config.yaml
num_attention_heads: 4
vocab_size: 1024
hidden_act: "quick_gelu"
norm: "layernorm"
norm_eps: 1e-05
attn_scale: 0.177
bias: "all"
parallel_block: true
init_std_down: 0.0804
schedule: "wsd"
final_lr_fraction: 0.0
Each number is 128 + 24 x the weight over its row's rms, rounded and kept within 0 to 255. Layers, rows and columns count from 0. Numbers have three digits each. The size before them is the row's rms in percent of the matrix's.

# layer 12 MLP up, 512x128, rms 0.0804, rows 0-99, columns 0-63
099:067121140145137119149143102103103107162149125122148121104134110150157125165137137119128114111131113123123104117097077100142096080122131062160107098100140127127148111164081136134098134135104120
094:120080107147101108129108124185117124129138123134116148123112137106130136140138186151102109083096155158162106119149171094131138126102112143107121137074119134124148101120091111144142163174132157
095:155155141121119111116165144126157107121161142143125149102133152108120124119161130112169130156130111095140087119127127118115118146116081098170157085169132184145132164121129133095151136119104129
102:087119130123164157109158116116126149145123139124130175066121104110122128163088123106184134109141101138131087099135119157099093129121140144122126136104106096186122090100129140153105174116119137
088:154160153122145084130112155126097124101122128124166097171137113129145100100130177130130141148153140095139157124167170121136194078126135143151135138115125110125108150110088105129137122131135194
104:137166115103145125112128108133097123155153133136141148103123111137128152122105098105132133113118110148129100104142128099122177138099147120063064142105102151158131105125094084104089139140127087
105:132151091116116162122110139133150058083093114127121113155151124133115102127083110108126132146131134103112131150158059104115076111116124065113167129146120097123117112115092072134148166134147135
104:124122116105121147122119149110162094146118154117148155152148108120149152142151147142116143155123165160123119091080139143095128105135153115104144158140138170150157099092103138088077107122133121
098:102146139099145100122155124122118106091129132163106100125147091116127113102184160120160155165124101162146094125144166115118143120126152146097119113161144070159160133125135137117153182105132104
101:159139121148108129110158127114187158132143115110123114138160094143123151145152154075115119121098123118102102135150135104072157173141122162101103129132081101131142094094159134146124176125133188
102:112101141111114098088079108087098135101124113112127119092143121132129122143089129124141133134124099140145113128114123155121140108129118115139113120090148121156091122069134147089159098131091111
107:130117120090102162148144100097128127128124122069121142105123130086080102169117107080143114106091070118098137131106074162118143140140142128149113147108138155158141083132130107119081097106116138
103:139125131135105110129141111150106049153132103106083127142149137139088113159160114133140117090106134154129137127127108115089123118108145113170128149123158187125100140087121117151145122136109137
097:109131093109132141118100136062170107105141127086133092090127111133135171117176137116120141132129131114111123158145135162063076128137101106155081134127151116134162142095141110125128158125154113
105:168131094146135132122119166119121119151073117135097102087098114111156127118117151139182157130119139101110122113088090131121150133101139099089138120135154136136130106092136133091158102118093143
099:121121110135165145118114134149123096152130122133138140138120098113150146170171119062145173135159127147114112142151119096138138096155130112148104089129118139194107108150122098127145140165133123
108:124123096129114119135132135149089129118122068129138169073144111090092151133122124135124112158155106113112139112106126138113099090109145136127136102088183135112106117109183124139154147146126164
094:134120121103116133141095120089156145105123136120136107113118114075108138171087109129072068158154126108128138116138141145127117090126133083124123127135131127170174137137115099139148135121125074
092:134116156163152123119119119167110083113117164156167162146095100146127147138113133115193099163103158149131103080140126131139101157127097129153153108123152147151124139130121102108134155112123111
099:161144136154121105104116138109129109099109161111154108181153118109132146133108093135101091138111105162129085115109137150133105101172139124140149093107143185158116105104115116092176143114153140
106:118109118103116096112128055130087091147105129122125125137125078146090148112137087113114128131131125140152107133120116117133129153145116117085093098120113115105130110081141152137105118138139156
101:094138126128110074112119141119092118123073101152128107118119112135136121083107119137124145085109140139131125121099103102107103106123137123123126159130113150149109123122109122143097129129109138
101:110129114127112128102155122103159167113091105120158162161113156098151109124155066098135147131118115161111121148146108113080112078156133108118108130080127146132128091134124088120126189132144189
096:164127160088098155156123135130147157089133113111132130116126086116141107158111090107129119168094106113083132146147126078093154135097205117119120122122172105131134117141145134112073101141099080
095:116124147112124112071133131150085070110133121142133148171131090122109146145149106138121129129120147169089163104102112079122157103116112142102100134109147154113134123134123107120130170143120162
096:172099092112121118144146085060147149094117114121121145118118107134144144106132142116107108160098109128123096130124152085131124098160147143085135089109113102125167123122148064104136112080065152
109:123162167105111073116114125116130106101102149120152103124152095157152130120131140168167127126115105098133105101145164115141161116129170107134074128148136082117163141099127145133091126131098143
092:138144109170089076131124138139160133120112123144142129106120098126119143127080092108101098092128133100117135122133092125097125097115136124172133085176135134134130118108101130162170167150146137
109:118141126129100141132155114131139186096095118105110106171119139129143114119107093104096137148111107144109154099147107118191147124139139123151122147162150124156124169162135125074098095149088152
096:093103144095118140111119124110116121138136143084143195135133124128098156184131119101158140124123120118142094115159122120160132132133101119144112112145103147144177130122119085125101168126127131
105:102104120066130107117079149138160151157140164067099112140191112081110140090113134136128127133142163142119126109127121078109108133123141123118138117143095105124101094074129073106157152115144142
101:153134119122134135143115145152148118107103141152105130109167155078137128155090184141148144114119099142140150100088102128141128166169129131148120096138142176138127102123123119080087152097123132
088:077103144134080140153142091109089156145116134142119115123117132082113162105149120113126129094128136107103150125178124092144134104105113087129122143106119156132157140114079146137093135132155154
091:178136105135091123132142125158109151116101080123155149128123084160138113117111141149112151116107199109096065064124170150126129114167124135124130164099152119127150114117164135133098128109117134
096:179132124126119095109169095146120130115128142170108124114130124062130122136093155123152147116163112120126083106141129121122144140174141106136124146147108123140111117104171090103148152160121079
104:117159114134142140097069099145136108127121125099123136078132150131084134151083118115157121113139116125112094094176159123129117137132133126144085068131124108150129125104124117096116190118135120
104:140111092089112126118140153082118119070128127137058130100123090106116139177128124098117125168130118126138141082173127148080125108145101090118166094125132167129122145108118131125169117144132139
103:103122108157124155082178140112132155076124118140126144113096119146133127155144095097133159152102112126136120087132085106147120137097100134155144134105105114107117169120128111083114153140139140
096:134156148143116123123158101147169118142097125131132144116111120141136120130191081111178152104136088130107130134119118112176118138095165153150107108146173110175144099136116142149099155169073150
098:130088123127160122117142114120082124066117122163111134130169115075110135131113159148139118148124140145127059120088089142124157107145144110134153112110135125143085119112158137086119152089135153
101:133141152099101144171116139124092109125138138095121107130183123140104149115143104092138135136137099094092117100091127127113138090124132126119147118122146107117129112082183164095132126093091108
101:107139055097145134142119107123094134125083132116104128090142127109076123166114129161106127096074142110160118056130133163122100150105140110143146154111137126135167095145150146119136142135092110
104:152126096091148123149126113104125129093145141128114123095145158151144147133144162148110169110158167078124104133133136112102157147105095092100125092140159138150108129125115087141124136115162128
103:089101142065122159121144134119123129112115133110147096101130125094183110134127096091122172158118111113128120123147135140134155112147139128106134105117123111159090140090121159113186094123106119
103:112076142069134180125136104086149179108125175143127116121174136114115151120152094111110147139100138142117082129113111112126147135110080136118147123127127158098173102139115078104134126111130118
102:123093126155096112095106088118131103135107101107147142090067113095170065089162124134131142131128155119103138154103146110121130105104133102140096129145131095153101123112153107085130122113067129
094:124086101136136161117164124137112129126123095107120168132131087126161118119152109110172144158090160120094109135126083135082141138082125123119110166103143154145164109106116139132095110121100107
107:138147093127133076114134111128108131094135133135122110119140140142097100098108131101169145129098144123142117117161148100146089150119146117113123143121140149162164150092160175154162120170141116
106:104134130129127111135110186101132138095138126130130105110146099114156099121109138095110124146141141093110059156081166157128144157153124129122115154098107086168110087136112124143088159114141109
103:217123146150144096142132133104096113132157119121149120152174125139116123207158190121139161158100135142136164109141109127137144135124154130103141102120158122127143104161186095153128178147123125
101:131121133117111171080147076147146146119101077143107114148134106127101112131104131105176112099105098091135109135116121113118117112145126120117173158134083157110072123142155130118135155108123101
110:106072099081119145144142169089122148116101179125155063087115125166134090142152076107107159143077116115104109113137124112140122131141152137106127135132107138107090136136108118115115118099127161
101:120116085157095105112130058117136141107117124142126140136147140125126098128145127114149102104134139148096131134135113100132124107158147124145098168107113150148171103169121139088096170146111123
106:109090152114114131092147156117112098140138137103153098127128142134103099144115121151141136146126147100121106085113115091108136121149122077106090152134103133136120082120111068116127123104148144
108:128123109124091113119132111087111118126100139129124116136119102130100124154118096155108104122087140126126107117083150116126145140114108158141134120136142110124133114102105116150093114088154152
092:127113086187136123121120134127133184106059123116114133133123133132153130160153112137098145119105143113128124095083136095140166118106160161130135109143112169107064140185145095098136117131121115
113:134139120134112120148101095140141122151106133107121093093128136089125106142114113072153081160111145153130137137164138117142140123161163116088070109131129145154154115131115109143101152112120149
087:106109156160094129100112103156162141135141111131108126140116128112088119172136113144154141118113120111118134183081127119102099128132160141156089118137136192116103151099123130110164124138166118
103:120123132169159131091102123126162164128109135148151127133163083114076081146110141151194110152092160155112102115144145118158143085135140119130133122157135134158154125107115144080121116098117147
099:161123114102139106156108103101131165158171116073130080168178178168151126121114117167133124123110157117125094109141125145127130134120129102101124137112141157154140104074129130109152117148153128
092:142117132147146112132107119095126149192165127143117146141124157084170094155080129059104154138117154125137131109127135126141144133125155135140126076145137125129128112132088130115159149154101116
102:121106123155104072141080123109164101131092146107130119108139116127095154122144111137141118116106111153101080082100131121155163145111118089158133107095132156137096131143098148130093128127087144
109:163103112110095102133142094121156083140116148156131147101108136120130105120106065160116113119132117105130081132068129121127169106150176137114162117122072154182139144127109115106170097137108131
102:139198124101076127122135082106109107083133140131147112171154128106111139138131131143150115150139138155143156125158103123118172140108098096110149153103108127114133108109104102110113138162093132
116:064167113141085127117175078151136112138105152097112133135137089121119146108114134084166141154116133099144079115073084144129134115147085103090122107090143108131150110090131125129138118145113149
100:131146108114143114168142121108094156121127134134115126118160142164132125090129111147121164129140148139099135102085068095130148157116151139092124085101181136118115082153175157106149115145139093
097:149147141119142147145092107126163165115103137129130116117137134158112114134140158144188133104109158139124141144139157119139135118129147102112160129191149139130127121139092146159163121144129132
107:142132107147117092175121115100129077084107132191145100125115150099112110136120104119146152194108120162122075137128151096132139087144112147116128132132114153137124123153126088112117154096123133
089:144121096118130087118113126156128134131100129115151152097176112128142147144078128083120122149095123144176134129085100125114155092149128159094086130140161073140137112154137114084106154115130116
100:160105137174134176132129119110096116106162143165063131124143092077136153132108134171108147125109118115065096118111118129075107107100105099086141117111121125149122144114123147100134152172082093
100:109136122109112135098102133135161172110096080094142133128114129108136055133126126072139093142110105151095159088134061097119144154146157118121117081115165158124115148110133104118149125160108127
097:132102146107142164093117129122143163103117133118101143129118079123092121111129118105192116154112122142100149139088117132126121154141152110141067128152110184155122122127142101121142149123165125
100:117097145060131127155129092159143092110160133111112149157153150092161129113129144127163092118125071146121134138097145106141141116139148113127116104139123171123168112106121132104088184091105164
096:142120149133138140141177123123162156128120115102108140075130123120140135142123121118100101092133112125152122165078142090176150164082106075131118089105144154158115139163093110127127135117145159
093:115119111124117134134137119146152097147147143108126151122119139087132144150151108113120139138120175088087119114091155157112095134150132141120100135118129118139127155091083164125154170113142101
106:138123104121112157094114117126075125052104120151085073114131107147150120114137125118142116122101145116150154137132089129121166115126133152099108126098118131140114118115161120085131163097101140
098:153127099117123109118145115137140073108113112172132137060156119160135139130126130105101117092113116122140097164174090094122122143104100105110093133132129112166165110091130110136098149108126115
097:052104129076149136131132090127157131093136108156123149141144116133167119164134129106168151091132162131157115156122145095111109110114135144105175174103113143173157109154097080126118116172124110
095:108103139118126119142078129101085144118133127145155160127086108092085100117101135114150111108109138120131088089110133105134114122142153098092128090101126137130118116100140110083114134117123075
118:107082123114153107108114100117097138112120125094109114098112085118105122106078096103150132116117140114131093121124120110097101116119122109132120124096138092159133118113125091105095116110095086
105:137067110101100149100124140132111179122158115116167096136097123119116133112135135088159116161129168124147144091146142165104144127114129147103171143093137123125109140125136150137132120138118177
096:103141150123077138125135119142085097095093136119132123129140127169149125146081163095139149139142151166124121121119158141115118138147108100096106147168169133110150125042100132132101129150150152
100:085149136117120123099126127146111117153093142105148157136169119117065111144131139128093127114074137131120162136151095105145127137098123099108132150157120113136158090163150106152090112155122120
085:102087134129145134129120117133156147136112138096121146123110088147132121128118140131128136113110103070125095109080144115130137132089143105177113135085081076111109131081150117121129132115174147
083:145122119117143136151141101140113120132114114108127121132130102115132113119142116097162131091131134163144148097118105139146100132127171143156151107094091115132134135078122124069105161121135141
097:159162117113136104135138121124158133140118152135107111086156104170089146133126087105122121138157142111125112157117138129164135135119122074154131141113105121138172121121134116101113120129124122
097:127080125099132094076112146144124166153143156087163118147128151106149140170140149133108122137093147113136116132161134124147117113130128113104105164133108134170151126096084096139139122114116135
097:152139125132147075132176090117123131163072133148137129144145115104119134085142102106115099126121123109114143123107111078164097095100156139119066098112148160115124145142109126124103196146140146
103:158156099136130113169127094080125109116141176114119097076122092126124111138103102108133155134120077140155138121164113126146135077115136097109149102174104134120113174120099113110149124101098106
104:113120116118125108094103124099145175122136130130105119134111117117161120169180098146121145128078115099086105105127147109138152082152130107115161135120177095143144151105135107079129091129116085
110:107105101099151139142129090131134092118145089133094113116084101140107121101160110139122122123059135087137148119132112121144083127123111115134126109159113123106117121103103145089132133093094077
099:095101143132148182097121141118102098107130180120109136138202123161128148087163115151160124117113174157135143139125107120131114143103135132150118123101116135181158120098181151120112161157115149
112:137132079114103113121153099119136107119078139139125133134149096117096127155103080094124183111106101126082085084098082088154130120129133094143126122136138146122098134145063074126108126137115148
094:126140079098121116133160122135145105143107146061091137158155142135165137103122138091104115126130103137121107178080126098148133109123121131176172135132095177155083143124164115130128140144127131
093:082107122109117113113138133154109128132085110148106155104110117121113161177074124086175115131150135092102146171175146101123106111132150115095117146173091123137129143095139160115148135112138153
101:155150114157088160146133138136149116134090154085137184133090120144148108125120121102139118138083124077120129125153129126150150131116148153122108138051146145119103140072108134074137109149114148
102:131129146107133126113156140142114117177072137108113144139096087108149098138152104098140121126111182130125148131082125103134121151139125089111141154138158162111135100118121121121120106104123162
099:134137141160140118171105096130143144136139120117142190149156110139158121146132091119177133118132148151125122114106145130152148142141135102130142137113115155175123110162111105072097115060116171
097:153121120123117095121057089132087126116123103118150110162154138099064110114140126161141159142091163162104160113105130132113144156113116124152098130150119133106168135084133130133143134135117124
100:172132143133146085134127113106144121118136141122128179113172120077127080173149111113139147129138088137105130134135121124114093189131159107119159113098118083150124122159114120126127166157087129